{
  "num_hidden_layers": 9,
  "hidden_size": 224,
  "num_attention_heads": 4,
  "num_key_value_heads": 4,
  "head_dim": 64,
  "intermediate_size": 576,
  "vocab_size": 2048,
  "hidden_act": "swiglu",
  "norm": "rmsnorm",
  "norm_place": "pre",
  "norm_eps": 1e-05,
  "positions": "rope",
  "rope_theta": 10000.0,
  "rope_fraction": 1.0,
  "qk_norm": false,
  "attn_scale": 0.125,
  "bias": "none",
  "tie_word_embeddings": false,
  "parallel_block": true,
  "init": "normal",
  "init_std_qkv": 0.0353,
  "init_std_o": 0.0438,
  "init_std_up": 0.0505,
  "init_std_down": 0.0505,
  "optimizer": "muon_hyperball",
  "learning_rate": 0.00611,
  "beta1": 0.95,
  "weight_decay": 0.0,
  "lr_head": 0.00566,
  "max_grad_norm": 1.0,
  "warmup_steps": 200,
  "schedule": "wsd",
  "decay_fraction": 1.0,
  "decay_shape": "linear",
  "final_lr_fraction": 0.1,
  "batch_tokens": 32768,
  "max_seq_len": 128,
  "doc_mask": true,
  "train_tokens": 122100000,
  "max_steps": 3727,
  "dataset": "wikipedia_en"
}
Each number is 128 + 32 x the weight over its row's rms, rounded and kept within 0 to 255. Layers, rows and columns count from 0. Numbers have three digits each. The size before them is the row's rms in percent of the matrix's.

# layer 2 attention output (transposed), 256x224, rms 0.0437, rows 77-134, columns 0-55
114:123202123143114202140094127140135087181153116122156134141146127138182198120098095095094166162158123165097138134093158156129106140111124130094089157132151140118151108155
108:139130160163100149186041128064162102214101162134187155135114173127124128107092115151133126153173149169143149122130089148087141142081062080166151045148119157151114128245
101:096161110109105199113104164047149123100157183135149153143074106138130114164165114132116142103152168128182111115136119113124108073142063156112086087157122142119135158104
105:081155150141149173095084134118055137108149111133109121089109146133099112164162133155096144137100131103170097138133159106115114161138105162193133184200118109068104137100
109:088094134130143143145144152121115115124127158110185121118101150173092124167136111128169163124165139151106103113121132098105119100122173123173107145103122084089150110122
119:061050047153184117132070151123200147165137141123152146168136142144060154100069113116159111140151076163065111210159096144089181138147126133132151121144120135123131180084
110:162187155156099169166171163135147084089126147118141097149119153106121128140142152105114163141133173178131129162105095108117130133112148124132109132167109088106143124144
107:161160139129168154180102185078156158060109133163132157114110121060070147160174115136112146118144142123129100167104143100104128164149151060126187125110130110046106144132
107:125132123088140131140141194099148154148129113170145065150140195161101217142102154138060073101143131134204107122100186095079122173163160146133137123130173132161063126081
114:069142151109108165104132127145144127109068148150118129115147151085149099029106169091134221159168126101091161121164122135130147110117136107115139117216135188121137170124
116:138059133081145194098163121141110130140163097089135141137145114172148138081106131160074107140141120119157173129096093145165075131057138093153112075142096092090196147101
119:140127155151131153117093114155133142174111133132130070076108168103118100119120135107117132110123113132095104111217144172138159135147154117123149140147082196120148091131
105:112117115148196066101133121105132138104163133133058109117120147111108167125141101141125100134189173087103152094135092084164123134196067132165080095127152121133138052172
110:172120073151143128182138179157111155110150125114122135136099125115123160201140131173169084147145108115173121169196165121133090159128071141073124054146110070126096150141
110:088110145126144133109194096182131109094113072127178102141121154117098134094202162125196134133162104126155097167161097143126104120149066099103180137117118099088116083084
113:176078131194109149123102140084082178143109165124132133123101148089117161147129132122140096175152160113166163167110117172140155119135149086054163077138099081172120131109
109:161078179174151102177086100141171157134156108138190162157139096155104088174106039119115104179171152184129103154123120041154149161170162111136156158111147106137125176100
102:201132165122162151093147101120095169128107100129086202135172113102114111148149195134138155137138120107143082129116093100081169073111071069164110132166093138096169121098
116:158151116151096039147132138197190149140054135113169108133126159172146115082154126189108096101103122113120179143142107126128134182116101167111164138196129186118146109129
114:167120153126156180084115099107149116172157151129141069155129183183175100183120157166139143091098067115143133063138100129120164133146159100154180156121118101133117120104
114:085134113100104045115128126190122160106151172120123150102225174081059120135112150138107127148124156104098127147096160128111114161105092107159101076151144096139124172146
106:118126104095101085184199087116102104089074155135109087148188153164145132122115150175141135109118106116069126168106101113089134130156116080094217160106084119106146145151
113:153093120155117139100046117140100113124146099086152108111139170100136083101148087160122087073105136105137161174107125154113147112146074174104122153113101098099145065148
110:151076088173102109112145080117179097098112071147119191115127134107071122139128169173091138086094150113156150084140073079119136119101094154099078121127156195215114115122
115:185102131124091125070147157150125098180146093145115196088078135112087179137162190125149158119154169186120116154132157138065171105225173117059121115133149144156109161143
116:088110176147117095182161127162130102110136107176086130146170106120139075138130116154156126103181091147142117123122107188109134115126140141084103111094222154108082130147
114:062078131155093114142100101157157160105133149107176083120192087121174114113141068077102105111151075100078110169107137081147173123154148118083206086106130136078166127180
112:168158122130156198137167138106137091126128157129104091164049121122140135089142121219161135122070135137064176162072085122123199131097124172140114076102143117102150134076
117:246094140145172147191119089095099184103147136140156126080127156150142145083067123137172125162108134093156138098176122111179177155153106100129087121211112117084129108111
104:118088101166116146171095192172152133118130133168134150157091116138141120115175220205138172073141128091080062137114112131152102115100152211084115120151105177168133071135
116:176152151101133123145127158162102168124180135074094130206074153145126142101145117065148124128168074133151124155115146069094155152127138117054140179132100142190146093065
117:168164165116145102151122108135140137130116221157150113134212068212143119184142126124138139121115098142132140155165132149188138123038132094199197145146124151115121109066
117:153094186124133118193097119131155104143092171108131109101159067119176107086122130120117102156152113128070114193111107092147094180108076162141163114142131120128104120164
111:119110120082132089115124143081125115129161154162108098094141062161153173092097124153112100154135123116138167118137167157100158186100135144082097082102149134070115083078
113:125108143067117121123126157156102177161145111132177197136071128098127171139096063157165098162212078175102139116093133113102131138155153139138154102125156111169075175153
109:141142090152134107118135103173130169149130089103102169135112110196131115178122168145165175112120188122114145121057122192067177119092114123175175171126094151131139145085
114:099154160171130143133180094041141115114118175142101154120120120122176156090096079088105153152114121185133145144145149102120108107146133138137080138139141138108099173222
103:133130100129080150142150106149141137164163140086086121104189139168169179107139112144157148119107115173184125095131099160117173148155076102072141147157128119077229096099
108:172102130154123113111165128099136101080104142132127185138129137150110082139111098202090147060142085124178166134191199076113158136134111139096129120137102091158135169122
108:123168057164130092164091103131107073164102122110079206118092107157072123138109146116153119090109144072113113078103115105173082152126129067128104128122096086125146140150
113:205083170110139097191136106033102145148112156154131084191106164175118131136117102106153122144062117175121144141110121152150116151115099182153126130117169163125109134147
117:126166139109144133109108108159167076105149045107129130123136082067161132152138114095143165120090087135150181147163117164117141055070106116105195134080107168153124133139
103:115119167097175105113146138145127087124122090093155126136141182178091235129182120112119129119089080142116073116077138145182096105113172177111085122072120062114118161132
115:114119056138091129133173163076124160081114204122135100132106173156155102124130123081170137155113103069102088069092125101120141163073125133095087129116113148129150131134
113:127122108122094093110149197152179130114118127089094113098113125180147102101144107138085174130041134128094183128098154153109174100153211195159126173128132152150108134108
117:110135124149157119038077123163162154127153081107111121137158127167109157093117077097191111113126148112051066148104161154189160055052116101142132166154117137119130130112
114:111090139181111131122177169134127142203047108101112102134123150150109128126105151104136125108079131057149135135135060086128100131136125166132150087106133141206128117135
115:203115144119180125109110107151169153111068111066131057084085126100076133192086159164142097118108173128131106119142105150160102166165098135155108113127121157153128135125
114:159128170018114142138134105107129078147198194151144126159121116077139060109092130126173139130155127142114150117143139090126127143190100172149077093131107160142140091148
107:126159115121122132180104116108141107111075147123150080150125136143077124098064132107078151099104099168128190163115123133097119100113120181157114149123113152132119123036
115:099163171169195133120152097140132148108127078135137146148079174102097157155110147173132112151091070155107122165133136132137086174123140125185174147149171091117110066118
090:124115097109116148072139122106106166100104162168118139118140110140050091099094080121120122125138102183147134116115138125058126120137131147131138035056112133127164135219
074:158141136168132133136097116153164088172163124066159156138180121140130074134122103122148108102099088114146101120140142150112112134097107136165194128132095121179063131131
079:120119169097125155112164141100114127080146150174164126121122156123108157153110145140091066138117086125203159173122175107145099116072148133089147164110153105145162110118
090:183124078137123118073084159171139111130089179091109101085158160163061157128078158141097091110157150192122137099108092088186155141125159125106144100122119127049145085146
085:100137110105105143099122070169141169152140121080153146153171121107154173173119116133169130090132153176080113166099140137141152191055156164086135182095112117136129141109
084:126126083106106157052115131119191143054079120103095099130156131141122115124078128145161101091078116118093084107127112129084122193072115096181100138101145161099116144120
091:166150163111118103180065113098164119153118141134161132102189192189156155167079147105141127162181127146128126151166197123163216121123177142192144149131110084120091125028
# layer 2 attention value, 256x224, rms 0.0355, rows 78-135, columns 0-55
108:176096078155145075121062205122097142111136041161107145146099156133158093119159094152126128203096145138117148132127160153077113114122120149100143137087159121072130104135
095:115119141144106104143095136094088118211152112172103107120152119133074136142108141130092172152189154127097136140135136087139135138083132123130142137160091142095118124125
103:120100117101154041118099151101168111085123164129154107157152073089129155147120137210151154168140088090068127173080135098158099088153134108147152112121107081118113123126
103:159106066157088182092214071101142124102121127092158107135165103120143096128132125169084115187119206137114169060121148143122086121141112094188143161164165096054149124170
117:135129135123133111113203149151098153088120152080089133120088169114140139153137112129194164210121083141124108068120114170147162156138115084136168171085111057153129107184
106:113091139139106155117152127114126108045105088157072119066143198150183118146175179132089093096148129118149134111185087079086165216103150125160095102123059174149082131109
104:184065065126118153121128094179137140136141100130111115107165111089137087164123082098175143121138122144103196100136108124166130162156140164102095127103099154091198173203
105:138137086131085082197154175168117108130179099093146075119089159130127149090145134133155119092108124093122119083128181116145107098173123150175155172160103089157167116175
112:144139143115121090115110119103110181136081120177070132064104188145111154122180075077155144147160154101137110075116139119127168185158125145166159090074123133097128108134
113:171163151148118108075093001132133152145116144145161141152134132110117125086098181095100159133091134139109124114141131122083158162140097128126172135114185130131136089190
110:126191078076117128147153147070123116121062093085107136131138094073149142121135153117151156133123142088102111120117162129150168154112083137100101122123142166095103147107
104:101126162146134185119124126157082110180118158096101144171139142110118189059126106126202166140052205074082050173133100136125127109088109096148085137115088127155136104105
108:148132106130189173172133118196123149140172083140138070130145099126113109097129138105087149095095107132132143135151157133148134125143158108125208152150096132078093178077
106:165141163064123079156131109136136136125128124137187088082044087161113057071173088201099157119096130146152102138093066146123157137167126136124096143126114177171166190072
111:110130097098151128136122151124126140130171122134124125200143110145171101107058088089142160151097120134132104100121121163107176012129133160146187131157120154096163166119
107:185134107113099164125098153181147119124142134119124080103137157184127142118134105159108198121146132181135174102212131143155113135105156170117106138127099077139146129093
107:124099140180082121136107072200107111116185061080082142091151114164105122133155157079145155102177095131072147158084143110156111111197139174072124149167172157058110122105
114:096121177129105079133164147134101148080075112081167144133116070127143133113162192143125126120082135190169148138116116170151182163109143180134116124101146114157068113180
108:098154113127105105161114142145131062099114141195158170178061114101111150163118137170129070134157126110101137163044122139114113099126155127046170096166119184090143101157
111:111144134105086133138107116116096176154070122112145044127110118141141134152094076169186091057061141088145116060142118147202086109143129138092155162127167084101092144101
107:167096149101151108131099120147120148159121187149109108137072163108129139206164077144156136135149104103092138135139155097147148122151106141155161095063091178109089164128
112:160105082122150130141068192071090155095144129106189138119139142157161144176151183151130170129169146173166098122153102117057074126106152110079099086158183176156137089162
109:104114119098150164165123142135127159157112123136119110201171123180149167097213170137194129127112163157203146142139154157147092140091096146128112079152094087085163105094
112:107128015128141140118114159135153140148114177123072083120142121164076098126139134092138136082165097081141127152108204124143154128118140158061139126087145144176146163097
114:134176106129113115178080114105167162146180129128103139089117168150105116129158111062095137161169139150123106133149084121131029129154104118115123161140142094213123155145
113:156096139149103163172136112118153189121077143163143142095076068109137148179149112141138145113086063123135156100171150058127165176088160080116112172109113122215135153149
111:077120085094084093126161151088116117112143125155166142117131118133142145123170163097172125107087098143090150095186223123080155160131153116143172117165096144133098098097
110:129091122075144117114090091118088065150132132077101161212115100127153168112135174103151123146146083152092123112189094119077148155105141152097092134137125126092139133110
103:052100115078157128092146105130177085198123141136163128090192171109099168200125117087123125172135100160154099128182206120182152184161109139127159137139111060164114162161
110:161115100112124138186161164159102089135123086124163146110120132143143059151151094161134140096154115167113084131136137080141110144144145195163170188112179124119083205205
110:159118117152132088139154169128053155144125109149111114110167151102175154159162157137162133106120122076108110133138129147134124164176122142106139191079073141102099135160
117:080107116159095141136127129094132200139192127164128110139096151110139106127130096122074133145102127123087086121116184142106160100168096142176129175102128112102144129181
105:108157170117119136098111135139177206143115104107148144162115064105193165156161116089077154167116112179112074120081112099098116089170139163136108152074116121140127147141
112:093064078138086132136130134162166129097140127120143107075123134079154120160142121112100069154116096157106111150161055111114139159197111196115155166097146129126154132114
108:145183105116124108060214155143113071067122126131152123148180184100109141095162139131164126067118149137174140166154120123179093127147178197099111102105180081130176165123
109:157149108160142161142109080094164079154195116163138110172161166176124114183168106144140143105122053160125102116121156143139156126127116116107108127126100147128091162106
103:165168140134138148146086084109115132139141147138148140171050147104079068163110151181080127146133100181156119122157103152127138106153117162119097122142132078167107122079
111:138093069131099140140085109130111187156193132106157130103122121115107107144133155112121132118165157129160182127099098140151172176127135168151158124132144176110164122121
109:182090087136087127121179138129101092119127180148118093181124088155116130172138123109092110102172129157109160203096143092151118136192072120128119135158135129212119069107
108:154108109119124157135130163129143106085162116176147171202131068132119137103140084131128145156164094147108068132153188110113146113135126123093103070178172137124144183144
115:117123124114134138113106096127138150129166156120178122084111115154102115130128118109141102151112172074105164124088092055117141107108148153143097137149110118096081142166
102:084087110107102166145132142111159089119094157151171145140094139125159131141070121093154109149115186136133153087118164121123076153109084150205091140112176118137148117159
110:142096133153144140150080146102133125068141110085137154136115104152135129118067125098124092108118145196122121090119103097157114109088115135144151120149143138141119136136
116:080077134096123129160140208102091123139134164152157129126144126081190148169157146118169109115204128145164168201176091153139141134102072142176097178116108125141086142105
114:085189138144146122181134135137112120079146122048100134091099160150162139141084097132147150099126106130089130145115112100156130172124152172139124126130152171142110165136
112:083073080129173110132149107145111120089106116078151086122137115116120142150149120105120177146114146093128092150130140146168125132081088092188062124135113181124131130163
113:080133160125155094146189120145072102107100096087072132136164092157098101047112150132098214051098160113135185164109123140149166106101125120088132090099115138117119122132
113:134147141183130123145156145117141157109147134131069153141117155075092152104180139153111087145129141119126148114124187080131148132080143158097178089192138114145124130122
103:159079084113095091181178135101103134080146083150158096108161137202135107118134135184128120170125100190150149102148131147099131125147143166148164156123082069092146136143
107:097176134136123157123110085140099104120130150113148156052108116132146128123115095159177085100101123076149127138103101181124103143148145166122125084142114179157088154122
092:177101140135072084163124114151072144167193102101023152112059137114135152103161120095159093159125156119130153153075176093149165127142085147136149117124070134079110112102
083:141154136134133104126144097127093051113101162130086152168076157124157097126150099124126163108186154128095128102139081076109183136144104163137134137148185119118074099127
082:115170154158130115112061089109114103136102164097108106086130147203128132144060106191087115133168156095061117113071086104173119122166129125129122128120153096162108105154
090:094099174107111120138087143120123157135176114158127145050125136138173122137188137161150103141132149113118163148125154077100110039117098153130092174113099171065110150120
094:141125132185086105093116179132173105096141133155174156146156113180097178130143128091081144127130121170198134163190127142088098092105139102143144099074120186141103119107
085:096131138149109079122061084138099143188169124099084143154113116128112071196149133066056162082156155113167128122076185113161150116160169182076145090077127127176106125098
095:152059126141164126133124163108150146144168110149162106129141155183129056121145135150146156114128187143121051118193084094104156142101147133115132083152138164141119115111
096:137114065178127083113107140131134125099154129087102106143116104158165067115149089132115085117109143151094140150188091107155180094133123112101166151134135179103144128155
# layer 2 attention query, 256x224, rms 0.0351, rows 128-191, columns 0-55
085:131126167126148059110150088104114158184094122160148150115097116160147175124131092118148160126141082139162133138125058174088135128098161108191123091161086223153103113133
077:077139166171130096153131129103120147171123154101122134116150090112109152113153154110105086117118111166125086153115106066146132091112100145077124121118155174108122178169
075:176174134112144157108166159148126108155062128145156150147053101132130104119140137134112155151121172109104076173134195159155134163112157114174079156092144113147148060099
083:101166159186130026066166102127144136128143157183139147124045150092066148089094121123152162064156087114105104129157083112084138072083140105154081044186116164153142116113
082:122079133160151094109090172092102162122126139175124105118116135139149125125117094204127169158097061085137069109151178106090127110131122100068164131130132161055199172188
077:138107095178065150191145147113093191111054149135107141130079106090149126098140141116125133138100133153112076102112118089134168134139115154132169157070134086106154090174
090:073145139117103159152060114138116100077108137104120147131211103123134088163139104169132103126084132189154074147087147178154102169179108109107136167142168083144143132087
085:146137181090144119105185073133129161153133122144121142125110138119148123112084170165156155096168110114109171119118093055111107114029173135172137111129157121147108129178
089:071117136143087083156128122171124090155071171079138128110153160120131122154122151072137128167106123152179097131138217150113128094153116153161152128172128144139165128109
085:160144106128126144107082142133105121064091103152128135065083114147162166140064160141112112115108107192173127147097160156171154118084141127088141170137202110145139154158
093:179105132176176191181147133136118156114124094088100170182174080134177108143222072193141128125179187134142102152086144155099145131150113164169117144135126066186106147147
087:086102134137122074114120095131112134116121170065100111149159132186075146076123135101115106094125134090109153132068104142081107169140145133184137066168067098087122110103
085:095201091112103110075093117129136123090152087110131169147128092113086121151052178126089124121103153120171095093089060139187085163128173115121131138063058125149104153125
085:084158133134163144104145071120135094175182116122098102103120130120126152099151176141086152087139147106107196148174060147152069174110114120150062134094189154188075097155
092:120095141111098141038092153151157103118166121075132120157119126148083080096146178061138118158172121088114075100170167077137109128131197103114139103148135173082085119115
090:077108132128069115072094173116138118085138129153120149111135088129032097148145109132096162100084170129151084139155142113084140145167154181093120090097164157129131119140
096:126100097169101117096122108153114222071147149129061144126147102158148100165103156133146117134156136182112170098141084151153089123103102144152069093098133097161142173098
104:116196089110133118095116131124086130141147164109110103098169204127112110167089174137141152075142139162120183131140110108143085179102217101130140166136139136120088081105
099:119123128101148078100088112108178130143139163138137167135118161183149085123170125141132108166106144128101111171165106080115165148152076123184125085114129192102119110141
111:101135198125098079062078145114097139135122149122150121134170128139096108152091215178133111152090112163145121093160116100092136142089153121113173165171119090095127149143
089:098142141116190111109127049132117177119104139130082105109133130132132066087171146078136117085097116077067167156107147131162140184196128151052077190183132136136137143148
100:142073135128196109126161156146186093130188138141187150125117122144081138138140149091108127108114110084104114120146143078096126164122168140101125132213146156099127126126
096:132128066156119125170155130120048138126080165081114176160164129114172153161093162139083170100056157113135107116118127185131120124162084092087147169159124078124158158089
111:157175189083141144100148106110136140159139130172149127154164115080105124101076168168091085105176159071127137133114052108119051170109125101151137164112094158072129116111
095:135154076134139124095104106112136114164200115165127087144047154179138116096156049099128078134100139108116137179137126138194143204178180149069137210154128149166107151136
103:162128150162137119154108095108067111105178097139124056119084120150142129129126149160063163114168137150111128147144101172126094094068171139137089078122150123118117166133
087:070131159116105149150073149182083134153197153175111093114106149030130079094137134134146090150080113159138141181121122142103170104186072105094166120097171105121130117177
085:135107144160056127173140129158129182129124158141120154170124112077112113167059122114067109152124119164094091131135141070136169093136098131112150142147097106167144136108
097:136102138121100048065101103136174116098108130200081067100098141120112096161019224131127131124104086118160111161146050114200061150067146122144087089112107186145124110139
083:087177123111098208048184092102105183134106153119166141084133134086155164095068177083172103128105137130137151179185174147141091161169153114154097124111127161088090138173
081:141128175062179096083101124121138133164051116099138105147141136159114155140090102069063116060188152104133151102155145088129073169071172173151132173100152146178152095151
087:156101135086130098125077165153186149169157147126165085150160099152113133142089145096116116140101120083078188130129165111134139128155191139130197147138101119080084137153
092:174160132105120137096129146101130125141138130154142100126151182141145126172117180182143134145155114142073068101123216129113159123132111163156075087164117082100136180112
098:200119178123132124116114132135101145162136182085122146123245111136158110084177140086185138073126121069133140136100139127157196163095092096159132154155140152101152099116
088:126089049106125165127181072135055118086137112085148118161103089082093056096128121123160152104176149142174082079166045103137077106088165120127130160142084135130100115140
082:128094096101085116183129082098173109069143126104134127103102105118163152179134132065068149073179115092065168128096121101133133120133115130015124105137156099145126151118
087:081150132093096103131083104124105122143098139129174140136220150094096124110171098105153145126130099157127173137150155086102086089124201069149096077162110144141153131152
079:164158094132133126132070115127142095114130112201144115107110120206115172185119113148093107101179026117091087137147041160166078160145153123115129125099087146093092156127
084:141099170097138184164097174094112066098119054072110108104116127128107113130122192128147150143079141131141127128186103122120137105097159114105144129120132098170103138110
101:076131111141129141134106180085140074111116102164158174103154138133110122147135083094133103118102090177060156154107210070097163031160125158085152107136143090175138147138
075:105125145124169156077113165165156096160120146140147150124148087160097160169093186144158114095116137095199126179122089137156113179081129124118137134090201172133152138170
084:097111159099149148132139129164130095128135126143150175100159165105145070164114168130182154105115140086164120120104070151090077145118143093170046107103098135086148104106
082:156104105128104094096198166120058127124133134177071139095114131109129131150077126144136187120135145100196161103147081130122044100124203128096084111161124167140126122124
092:128113136084083158215082136161078103079122070117089096133111137121129122116078118125142128151145079150198131111190149161099126110124152141180131082157143154155136199130
084:141145160092133142102133172128081151106087129110122173138156096108130142085044165050168089122171179109173102094134136196050122146095181161197170166191112116135150150100
090:145101117063100134125143119113153183123101132160103103050097125123091140143065146069163120111120117140128117086080121099135177132127159071128101154120108134082145144131
085:151124126084083096074123134167120159155122111182128145104099176128133132091142124139111094186136163081188171189162139156127124110176138137121080101145138121112187085192
083:123128067166165116150154106095081136117154105121108135142078123115132087055164112121086123080139160150086135175173191061150114132174107139140124135135141135141152141154
075:100181143127144131048143142141140162161133181133135130175182199149123115083096171125089137125117186078155093143090089113167151177146046114167149173086180140152161112197
089:075116116168116155151131168080125147175143105152096103150137149112132155138149131134114185145151135115130115099134189156145177118179176198095140146126173097110089094124
090:143142150115168131148079190125145123144131096136162087104089196127089164129162071187121157139089182189089156154132170061090119101129155091114143157072121138185166104175
080:113184119149116118130092174168106104093169137087134107205193132091187149117120151158178122126126164073084088090121150128168137158110076115137132076128125172121118160132
092:137159165173159185120141101089120165160088129115110161108163194149147106106195137103148193050148146127064069094085101126172154178113062107156106139108107114108129172117
086:087179161154124122129060118125144138100070148163109129093175109150169139174141166148136176190094116147148172129087104109123141046075115077133135061073147148139087141124
084:130119100106066082034143130131131135127160106092106127125188167091175130109140193160183117142085109168146145119170114138128133080088148126170098063108108147127134128096
083:135127146157116123146189166136141186135084147127067149101167161187191161174130129140128158113132115096147148052110080140123113142078091071105176114159091144122193087125
094:157099178130126119151119157099137119166133123118133114168137111110084106174128138098129154137132128144154169115137168108080130061116161167125181056153202127106065177097
077:109186053142115100141119097104118137124183121145116170151164143151090128135128136092145095059103112097124098109139120137195190125142107119098144140189177098138102123205
078:137120048113164103121112129081124160195125107154093101193135164180179117175127110081105158082122131122118127094108199106108129100145143141102168188181111133140125138212
086:115177112107078116146141176079091098129126103163120148049105125099115091166151090143064132132116158125131110186179181105097131100145132114084066082105231090164134152086
078:125135186106176134108103084115141096172110092046158178169186125131130090154117155153141115133117174169135124126152103133182126048120145141148164143104081078112084112090
085:116178189129126155069098072160098107118096119147110132161152107144067131087105189159135148135086126041115142195094095180213146148113131098199093187074100085152088124113
087:125160154143120168187094118118111158067094083060122127211139157151134137117165093135084095116161127119108068089165102072134170190098084160167168138154141127099174086100
085:084175138125120126105123108165144086133110141148142139119131131053138103121096151112112101095132155154141113167085123137141108117175123162086094150121119117113074138124
# layer 2 attention key, 256x224, rms 0.0352, rows 128-191, columns 0-55
079:096148155120105132183135139080150127100093168085155156136134174163098154090128097160128081132141166116187148156082119059117073058176124173097079142121153082144114076162
079:143105090120153125127116131157096146131138179136161187105170151189117145089131108077129151081131143102146105138122108102115164147160177206160139138120099179152116088077
080:112104162094076109153181138153097151129131148156058130166076102136193087175176067127161145160130154151106150078133118089129153072118119110149129113111145107146118117168
075:111139098155097094145084113124154166147129105140113160179112083146102161118119115122150145111154158105131105163033153150162101131174155172080150153136138111122069073097
074:179104148137069123077099114153169102132068085124165084119153131135153129077115101122095092117168078110090134103176122106127144161131098210095060147154120175139099124158
075:090117081144161131109113097143162156096119118153144098078110088111088125073094139134191173075173109108080103103184115134132102174143083067126115124134153144109124161117
087:138101146127145159176164093126130135154139172111097107180098159128148173136195098128112134125128163109145087138114133151135172095114134135181132157104127113094149135127
084:146149150127065101086096146109115098125150095184113156148065120160128151161126166134092085199067070148164113175107154146134173078104152076115170125084163117094085123140
080:127143122128169139135145037111106120110140144101129125144128154112074106096139104116148175146138187077114166127171110113113097176105095071150070157126202163136088151121
089:104163160136069195154124081135072133084127133100114133118110152064113089102112137121129129200081141136128116124134112137078098164076090106122134129091102121078139127115
088:055103068155184129107144131124174116117139100149084166152128135143102132150102101108144174071161156158118124172109111189149090152108102134126111164137168127100169142176
089:125132165117125183139075175100106092103113153130188120140129087133207147131132192225119131145098120115177069079148150168171140107213114120074217182109152109154078148108
087:154141130157071108194121106129119157149099125125104144144173116095115187148132131149105119162111117127138161146105150149149160103093156141172169125104141097108121165136
088:143101085149113150103163156132096088120134101106123108117093165135151111133161064086049130128101135166161138101098141094102195101120150154145127115097109102107110153103
111:147145183074162069119157100081142172177114182150148093131159110088125122120159134149149134155155085100086154134136192147134201056168123108140164166179121131130077116142
086:227114154132178127166107106125089141151137162091155127120163129136107100062107132127099186143094126119107171126147126145126133142137115081178170086060046183117116097086
098:172152098148128147196144161115119129165114176111109133172133108149139124124170197120108115148096142121134089156137135160117142069123151048143110138115120106069168152075
104:091150143141096118117142144124141152090145123172130146123157113085142087185068121103151085133089098107147128098115124098085160101141154107177096102128098146136112141109
092:092119136117172134133149113085128087110119116110073085187106133108099130117196108094076147135132166109180111099107195095087133068154195081119165143137110122135093130099
110:124144154183076136104112084128058160080136150177109142081143152115094081109080129197173126154086102135121128149090119084140162143103102106214085069143134108090124126119
081:128141097069143121142144094080107145162159074134110057117096121115112150114168082088115123142159124116143142119135165082154137066079194143105128128087172154124071103102
118:165136163115187113089142166065163145173122120127205111096144129117104138135127136112161168110151115069085094195145202141136119142142131142160141098152150126141126075127
104:162073094229100093144077172164103136097137166125100155128135095107145149158084119148115139126104141208128092049165143091107117100143160142121144152120073064142092130110
103:137108119102065147159100105114130172100112139137137109137127137180101100127065155139101182155085096161111196124162206133104167096168160117137156087139128143127144120095
098:112120169128093092091077151156126099142170144124167141141097162120079131100150105108197120100098132126099114066083164149159177138059136139173151072101115106127135075097
115:126084159152086103141099130117123117084152166133132163084134192169142137134085148158145088123159090123120116159160024074123162176142043139082188128135117159153164159094
087:144135071136167132147115188126129114135181125128134148117132112147116127116147199098163018075076079149160121143116125152110117126093141103148107142115122141102122183119
098:150165083164149135163172148103150151106147096184142115157143067149068125075198171099115130137134076109149076193197178171157165151135150111100116118134111128126124107157
097:107089126081132158132159118165122148121105124171123108141155157084105168119138140102087155141159095133133165134186103130101146160101120091170129079163078114124078105101
088:127106127121149103107124165117133139141140088079060097089184072042129148065163075106128100154151139160101131084095153183081083104090155147125143104093138144127237104153
075:072146169080155082128117123131078141179082090097135078108125139104124108088123090138152141117107150073065157125148030128131109155146093117123205040124108113167121131141
092:162151117156109096106136068152126166117100155147104106136113117127153104062156160187135127156128071112119127122114099136196190218111141140153164146192126112140094207126
099:186100162112139152191160133145101141122133153151084100144126147094116135101147090145064130162142177148106119152126176125113135106151134130127178193134093069103098176133
094:157173149130155139138049124135067114161097146130115163091100146119143175132071110105180130122113150094152097098133099166175081096203092082163176113103138114080108158135
096:087112147081118144119134105140137119109113093082114088080186092128180116103157121098142147170114095143141128187148050104165099165117124114087093163116133181186134178124
088:140142140148129151153120166140174121132143095079218110144131166106150136173051148111103132185138139127091148170172103120160136153113065148144132123106071188204131094113
093:171119183160116112130141200162075118120133166152107129197161123127204095124113153136161068122109094141165156125143176152017167129138134159143157216168123125074117099086
080:111075142124119102079170161128089086119091143148096147100159123113149107124179135132113135191132111185167145076131095144159139117126164136118138130151069133143081123109
078:145105160154186099073145133135119123117176170132123130076182118096155174184100132114181149077115120183061142146144132086133158135103084123132157168113144098131135152160
107:202124107154118096165147174204119166149097108104143137203117175135101088132115086114106140098073161154126145120130231167091164140096068130139128137148099108085134047129
073:086149124122154096131095160141139173185098156160128090096123158087113127117149075182143173116098163178089130089176130145117092100156147109169107095149147154152123058143
085:109124164108128111103119127109197108149132169148109129112098094111182092101105088114173168117102136133114152112108079126073075157106126111172105157103127121135149125129
091:084119118051121141169104163181151109135105131115126058129139088114107147119117089133078153145120094145110071129120127187105126110151120106140139138129095124151132181118
094:114127096124133186101124131137157134151141152136103126130173143100151120126100131111122209096097102141097087095144089143085099139171095151107143130123135090128106114143
087:108141121149137153165129059135152156164119095087087137129142153144119155101122063168117216102094149141148134104157091133095026141102125075083127129103119075117108071180
089:122127096145178154121159119139122130141079121138142147101190104120106190083134170082088139165180086131148040148154128162130089133098152153204096130138087093155105103191
086:181133122105157099155175122169125125091112181119107140146100075097101121078153140094128079092058132170130112091162199164043205121110188147142228143163153116108112057087
082:175156149128104177154128130087141057147084065106172087103128174118045194227114127130095093124108151104141093124137136061088143093132144087097149125097175166102182198096
074:133187175084135059133088150137138157189130163098149103096093093113128129066172147128148094119099114096147117142114212155127138125121174157100137097185102084175102067083
087:140126053130093124129148143087108148092167103084077127190096104140114099153143128126099134204153159108158134160120159088173177129119150137097149159110133125119124141132
096:095142137179131120117105109121136096118083126207157125136172090147089107119134204185182037100131095114127124140142167145126188132140158208206187151168181118145098164144
087:086122155183030153122116106117090129132157148151106148149110121102161092157149084106120151110155152134144168120143102099182126110165126132099122131090086132086101108117
099:116124149131225125087102133094068104154115147126093174098120177152156176146143093080113097146132167069151089165084058145154123064149098152142141156101126105100175171115
093:176131123133141127177125118116071157113099145120197107104183134119108163137096143115086170140142104130157135140149116106154159141161078162142159077154124137096159163147
082:137130150109116163124176137175126162124122169170090118157143082098107068123154111088104149067105121164155118095107113131089102126144065117140146182137122085147120174125
082:029111158178121094126078107112131106081169113139119078120093116079161142107086136126134094098130094137181095152113131126160100136117152199070137112137114104122128087132
093:164122092128175187145136128136154202089138121154138087129190129130133142146099101204081171138096085118045093150154122122136151105164068083123139142126113068088148168167
078:176120094136081169113083172150109142169110119124143175152198124111133144170168184054095115144151135125183108114101201183133147129102152153110159109167060117097059084085
082:118135115076131159123037141062168156144070109121152138141131130154138122113136097156115136171121144097188076113120146151122143099127139133143175096162074041140122159135
083:167107111126176110155092192132118133134106167143137125138137137166133136159086167069066146128102108162133110127141136163098164117149070088123092105073121093147151127140
082:156105108077106068116164125147102108117151145159108143071127122107144109158135128163139147109119117120147158099094198133170114084126124131131111123109166152156148143115
087:151138165108170096092133125124134135133151139100153111059139166043065188178081158125104143149120106119119112146128082087104102078147098136146122112161089168080178113111
098:098136094190145067070059091125176103101153139105077133120127167200099131089159128101163114056135154100105128099094078161216140114121098105164106167085179143107094178115
080:179106134100103096161130173129079108084138136144152154135147159153131091111086123128121100179127124101120191158174140161083158130125144108177120094084130156082108081111